python train.py --n_head=6 --head_dim=64 --activation="relu" --norm="layernorm" --norm_place="pre" --positions="learned" --qk_norm=false --bias="all" --init_std_up=0.0205 --lr=0.00254 --lr_mult_qkv=0.5 --seq_len=256 --train_tokens=1031000000 --steps=7866 --dataset="wikipedia_en"
Each number is 50 + 15 x the weight over the matrix's rms, rounded and kept within 0 to 99. Layers, rows and columns count from 0.

# up: layer 2 MLP up, 1536x384, rms 0.132, rows 67-79, columns 0-127
# down: layer 2 MLP down (transposed), 1536x384, rms 0.127, rows 67-78, columns 0-127
up67:58 44 45 24 81 67 66 21 55 53 68 41 61 44 53 43 41 11 36 48 65 69 53 42 48 54 29 53 57 34 36 51 40 52 52 45 53 42 53 44 44 40 63 59 36 13 32 72 46 35 65 58 52 59 22 45 09 74 66 45 42 79 77 48 58 45 46 55 73 35 42 63 70 42 38 70 72 22 75 44 42 26 58 57 12 41 64 32 74 31 49 54 50 55 27 55 42 49 32 63 74 54 71 56 59 60 39 51 62 54 68 69 41 65 55 38 39 66 49 75 35 42 39 47 48 43 50 50
down67:49 39 38 50 71 32 45 66 74 74 55 55 58 58 33 55 35 35 42 56 30 89 68 68 48 50 39 77 68 56 73 58 22 62 41 43 47 59 54 34 44 67 50 54 36 56 36 48 25 50 40 52 59 67 41 75 70 36 54 57 40 74 34 83 46 55 55 43 70 39 48 49 68 64 99 76 56 50 27 36 40 45 30 59 76 26 43 49 29 43 73 24 91 43 49 60 49 46 48 43 38 40 29 43 35 38 46 80 40 00 26 43 73 64 39 50 63 45 57 42 64 56 69 41 31 32 40 61
up68:72 24 57 48 56 36 06 34 42 84 60 48 60 60 44 56 42 16 77 58 24 54 48 62 51 50 24 55 85 45 48 66 54 58 59 57 31 53 45 40 55 32 46 49 48 67 55 44 49 46 36 49 42 75 48 34 48 30 67 46 31 48 58 93 53 29 39 40 40 61 36 43 60 61 62 73 54 54 63 40 79 61 55 44 33 55 57 72 40 69 44 60 70 53 44 39 33 94 56 30 44 61 44 89 28 41 44 63 56 31 55 48 63 27 62 29 60 46 36 35 41 48 63 40 68 39 37 54
down68:20 40 21 81 66 75 43 48 53 55 37 47 41 14 54 46 52 46 77 64 55 62 48 36 26 56 46 49 73 67 54 34 53 63 51 48 75 26 40 29 30 59 38 44 34 73 40 60 43 58 67 67 67 71 38 61 37 29 38 66 50 57 41 57 54 34 43 44 73 59 76 42 76 31 74 29 64 53 59 45 37 33 23 51 47 75 53 48 86 38 55 40 45 55 32 74 51 23 42 38 83 61 84 40 65 60 60 23 54 46 45 69 68 55 32 54 45 32 22 56 51 67 47 55 47 44 44 66
up69:46 49 45 72 44 48 60 23 49 60 48 72 37 57 30 32 25 30 50 43 57 43 44 39 34 19 36 37 45 81 21 47 57 29 61 68 56 54 50 53 83 89 20 70 57 56 47 37 43 51 70 67 80 75 59 32 93 40 79 65 41 65 65 38 40 58 31 73 39 85 48 49 52 67 50 50 36 76 42 45 51 76 27 53 33 14 33 45 19 37 55 41 63 49 56 35 79 40 32 77 18 70 29 75 57 34 68 66 62 57 74 26 66 42 52 54 44 48 35 35 60 43 55 45 45 46 23 44
down69:57 45 62 40 47 53 62 87 25 49 70 59 78 40 57 36 61 76 65 59 52 46 58 35 31 51 53 59 51 55 61 54 35 44 53 43 49 43 29 44 48 52 89 27 69 42 60 21 44 58 48 35 32 47 44 23 39 69 36 47 57 44 49 53 39 48 40 19 85 35 50 55 26 63 64 26 61 47 36 56 57 39 56 59 48 67 49 45 88 60 75 46 33 49 38 49 48 69 32 38 44 32 59 43 47 42 64 42 43 22 30 34 56 47 29 64 59 65 36 50 24 72 57 64 70 20 59 54
up70:46 42 62 47 39 57 71 63 70 56 28 40 54 51 48 67 32 53 59 46 44 73 40 88 39 51 68 40 63 53 55 77 60 55 53 69 37 42 30 54 43 40 53 48 48 66 65 66 43 49 47 60 49 23 65 42 42 50 70 60 37 29 31 53 66 66 69 35 31 72 49 48 51 55 63 35 50 39 56 28 51 55 62 23 46 44 25 56 34 53 54 66 60 33 19 38 45 36 50 46 51 54 71 61 72 45 51 50 31 49 35 41 70 42 35 53 52 45 65 64 59 46 78 49 44 46 28 85
down70:58 59 73 61 50 48 48 71 51 60 68 58 34 82 87 60 71 32 39 62 66 81 45 41 57 40 72 51 41 55 60 56 65 46 72 49 10 42 47 48 36 44 57 50 73 60 44 68 45 51 22 50 57 63 32 36 72 17 47 59 54 38 34 69 28 61 65 68 49 63 40 51 52 68 16 47 59 40 67 41 45 40 57 71 47 75 44 45 65 40 51 32 31 62 50 49 57 35 51 64 66 59 54 52 61 68 23 38 70 48 43 71 40 23 41 36 31 36 80 42 48 58 29 55 58 70 65 57
up71:49 63 47 48 57 57 55 35 70 49 53 71 46 51 62 53 70 41 28 64 45 50 48 34 44 52 56 44 78 45 63 17 73 52 71 43 60 60 52 33 45 39 62 33 33 43 14 16 47 52 08 37 25 48 35 70 45 45 50 67 50 63 35 52 45 52 45 63 72 46 31 27 51 69 54 32 44 59 64 80 35 62 63 55 57 52 48 64 31 29 34 55 49 42 58 54 50 50 58 42 53 44 50 39 56 38 67 83 35 44 40 39 19 54 49 49 19 77 47 50 56 58 43 46 54 59 29 47
down71:47 58 45 53 46 24 51 68 57 46 52 68 40 38 55 37 33 82 46 65 58 42 82 67 66 58 35 68 41 70 45 33 53 52 52 62 41 39 50 69 50 29 38 33 61 43 78 26 49 46 48 42 40 46 48 54 54 49 66 77 69 23 56 48 72 52 19 64 40 26 36 41 56 45 42 52 53 27 49 44 47 85 24 62 58 54 55 44 59 54 37 39 63 74 50 40 51 71 19 55 04 60 30 56 28 72 56 42 75 48 44 30 43 47 38 65 43 38 57 44 32 30 30 21 27 38 52 56
up72:84 59 46 24 54 29 66 44 58 76 49 52 56 33 34 43 80 49 48 58 41 34 63 40 54 53 67 37 52 31 43 48 38 30 68 50 72 78 44 47 39 67 63 40 52 13 48 37 18 47 42 43 50 30 50 79 82 51 70 59 27 72 32 46 57 53 42 15 46 72 49 64 48 49 46 67 37 40 55 54 41 41 28 38 30 40 21 43 35 48 64 45 64 62 61 44 57 42 42 64 40 51 42 76 57 68 58 48 32 38 46 46 61 61 62 44 32 29 80 53 63 65 45 39 50 47 48 30
down72:34 39 63 62 54 50 64 13 54 00 35 53 48 43 58 35 41 25 41 28 43 70 38 54 46 50 48 49 48 44 47 35 73 38 40 17 47 66 92 54 52 44 44 43 54 67 50 42 61 52 39 42 47 39 40 40 24 59 12 26 66 29 46 28 53 29 70 30 34 73 60 53 50 60 60 61 60 29 57 58 46 58 61 61 30 62 47 43 47 28 71 58 61 55 30 50 41 66 73 55 53 43 41 35 47 27 41 58 51 52 29 54 62 40 25 55 63 63 51 52 48 75 43 55 70 48 62 55
up73:74 64 43 46 74 43 45 51 58 51 68 35 65 29 16 63 76 47 39 55 59 35 24 36 65 18 70 70 30 44 61 43 36 67 75 86 60 53 36 38 15 41 40 76 60 58 56 42 55 36 39 52 49 57 11 33 29 19 78 76 52 45 60 37 73 17 00 43 45 51 56 59 72 67 38 44 65 89 77 40 25 75 61 60 28 42 47 45 52 70 44 55 45 64 60 63 66 56 42 37 92 66 57 42 30 22 31 35 57 37 68 45 03 43 50 55 73 47 41 62 39 43 83 50 72 42 53 78
down73:67 34 38 47 66 41 45 58 63 72 26 42 67 38 22 78 54 78 72 32 37 46 47 67 65 54 41 55 35 35 57 32 52 71 44 57 60 61 71 76 36 76 74 85 42 45 15 47 58 74 47 41 54 32 49 50 64 44 29 30 47 37 20 44 31 45 59 58 46 50 38 54 75 39 49 49 38 77 27 51 89 59 66 56 32 49 56 21 27 52 52 42 96 59 51 40 46 58 51 67 21 39 30 19 70 67 56 48 44 46 41 48 79 89 33 23 18 08 55 64 72 86 74 28 46 42 17 74
up74:36 61 47 44 59 60 24 56 09 63 40 49 13 62 55 44 73 71 60 53 54 36 45 60 59 60 57 57 56 42 33 44 62 53 61 57 52 34 40 33 34 49 69 62 48 50 42 49 59 23 53 51 39 50 80 52 71 29 35 62 55 57 71 24 57 55 52 55 36 55 28 35 53 45 66 30 48 44 33 44 51 53 34 46 42 47 52 43 52 45 47 64 79 50 53 70 54 35 56 72 23 42 70 41 38 25 49 55 53 50 29 26 49 68 66 72 39 44 63 31 73 53 70 40 51 36 30 67
down74:05 35 64 39 73 53 71 31 49 68 54 54 48 38 74 65 19 51 48 35 48 61 51 47 35 44 38 85 70 51 36 44 21 28 60 83 52 39 44 53 57 32 45 30 51 57 53 71 50 37 63 68 41 68 20 22 76 32 63 69 46 60 60 29 48 58 33 40 84 75 43 51 53 42 77 47 23 46 35 34 29 79 28 61 46 52 73 68 47 47 55 39 63 38 61 19 44 48 64 44 34 14 56 66 52 47 60 59 16 21 43 52 33 45 48 76 65 24 72 58 39 75 38 56 60 31 32 77
up75:66 59 39 48 37 51 40 34 44 76 48 52 50 58 36 36 50 75 36 78 40 14 46 53 31 73 55 60 23 39 37 40 54 51 29 32 57 54 45 42 61 41 25 54 83 62 32 60 52 50 58 45 58 69 50 62 49 17 45 66 48 70 55 66 60 21 48 53 62 63 43 39 45 67 54 53 34 54 58 45 76 65 64 50 43 47 76 63 29 34 60 57 72 44 56 64 21 61 62 63 45 31 48 79 53 50 24 30 63 53 62 38 33 73 67 55 63 32 36 62 45 30 43 40 62 52 45 34
down75:48 49 58 25 46 52 54 62 60 37 34 34 63 46 50 28 56 52 55 41 40 76 65 41 60 46 68 69 37 67 44 33 66 38 56 40 26 41 36 60 28 74 66 39 36 56 66 44 43 47 60 42 45 42 46 34 36 44 39 52 41 28 33 32 65 67 59 32 48 44 29 55 32 64 81 35 48 47 63 78 46 37 41 63 53 36 53 13 48 49 46 44 51 45 49 39 61 55 63 39 75 64 40 47 57 45 49 55 44 47 41 30 60 47 48 37 64 98 59 56 83 58 77 49 48 98 53 63
up76:46 66 50 37 65 72 37 60 69 33 33 50 55 51 29 17 26 48 58 24 13 41 37 37 44 75 33 40 40 36 52 40 62 54 55 82 61 69 46 22 22 82 63 81 61 15 50 64 65 70 57 56 29 42 00 42 39 44 51 32 90 42 72 66 49 41 21 53 09 45 64 53 42 91 38 38 40 53 77 50 62 61 50 49 30 57 54 40 89 46 65 69 69 74 43 60 57 36 49 38 50 59 27 57 38 63 37 56 52 47 47 47 80 57 38 48 64 65 44 48 52 03 79 37 58 50 52 50
down76:83 30 74 44 43 13 49 31 49 55 42 33 71 57 49 85 47 73 66 66 42 44 61 52 99 56 78 46 54 75 71 70 39 47 51 01 51 37 27 66 44 50 65 44 54 79 60 55 62 76 43 71 40 84 44 49 56 55 33 52 59 42 51 68 56 62 57 61 71 38 41 60 52 37 39 79 60 64 11 37 79 32 48 55 25 69 55 75 60 46 53 75 08 51 33 31 42 19 48 54 39 46 39 17 41 44 41 42 58 29 59 48 66 55 51 56 57 64 43 66 79 54 31 73 17 47 18 81
up77:56 35 30 47 54 66 42 48 60 86 39 64 59 41 22 35 59 74 46 61 50 47 48 50 37 40 47 43 52 19 66 47 20 30 46 60 41 69 56 77 49 31 51 56 38 64 58 33 54 60 64 51 27 51 60 46 47 41 15 50 58 49 50 48 57 69 43 49 71 67 60 44 40 37 45 62 44 65 64 60 34 51 71 58 26 38 54 42 61 36 43 27 49 50 40 59 68 50 24 18 47 50 67 31 64 89 61 53 44 33 42 76 60 18 13 47 43 28 52 46 48 49 36 58 40 55 40 55
down77:50 66 52 36 24 68 90 39 58 33 42 50 49 47 47 61 56 35 42 62 55 50 23 41 50 42 36 51 46 24 64 45 37 58 47 62 51 42 45 52 49 61 21 50 52 56 62 56 35 35 54 70 77 30 57 41 33 76 65 40 63 35 50 23 54 71 36 29 51 42 62 28 31 42 23 65 42 27 48 68 62 47 60 63 57 33 31 41 43 42 48 51 60 39 67 27 52 69 41 70 37 59 54 40 41 67 57 36 42 61 36 33 52 56 66 50 37 53 44 62 28 34 45 39 54 49 73 43
up78:58 20 29 52 48 57 71 53 59 67 30 47 32 29 56 65 43 39 31 51 72 61 58 67 37 38 49 73 57 65 45 64 33 57 03 50 53 22 63 41 19 76 83 68 72 77 57 71 57 45 66 22 70 48 25 39 40 51 31 34 79 56 53 49 55 59 64 59 26 26 47 54 23 75 76 52 43 27 60 35 51 58 52 70 66 53 75 39 42 58 60 42 60 58 32 40 65 31 38 13 75 49 26 32 61 30 11 79 44 54 50 50 25 57 81 24 75 50 41 48 30 40 80 55 50 56 69 25
down78:42 55 41 68 56 64 33 22 68 65 45 33 56 35 60 52 53 47 43 57 47 36 31 43 41 47 46 51 63 52 55 52 40 46 75 54 64 46 42 60 55 33 69 55 52 16 45 60 57 68 29 39 32 29 68 43 58 65 29 28 43 45 38 55 35 48 34 24 44 65 35 50 34 71 55 52 61 60 54 83 58 62 57 64 52 52 29 37 36 50 63 41 35 45 61 56 66 60 63 57 57 66 87 33 46 49 29 68 37 64 63 33 66 57 46 69 24 75 52 45 37 57 50 57 53 64 59 31
up79:50 61 43 54 37 50 36 38 55 43 48 37 46 40 31 33 53 67 64 64 54 45 35 31 38 48 68 61 39 46 45 41 65 55 38 41 30 60 34 37 49 35 64 47 52 48 52 38 42 56 51 44 53 48 51 49 39 57 67 67 53 61 36 60 56 50 51 65 52 57 57 52 55 39 52 38 45 61 42 47 47 47 52 58 49 57 56 51 62 56 52 45 44 29 48 58 54 65 52 58 47 64 45 45 58 49 59 33 40 44 37 57 58 32 58 35 35 48 62 44 56 70 62 52 41 45 36 61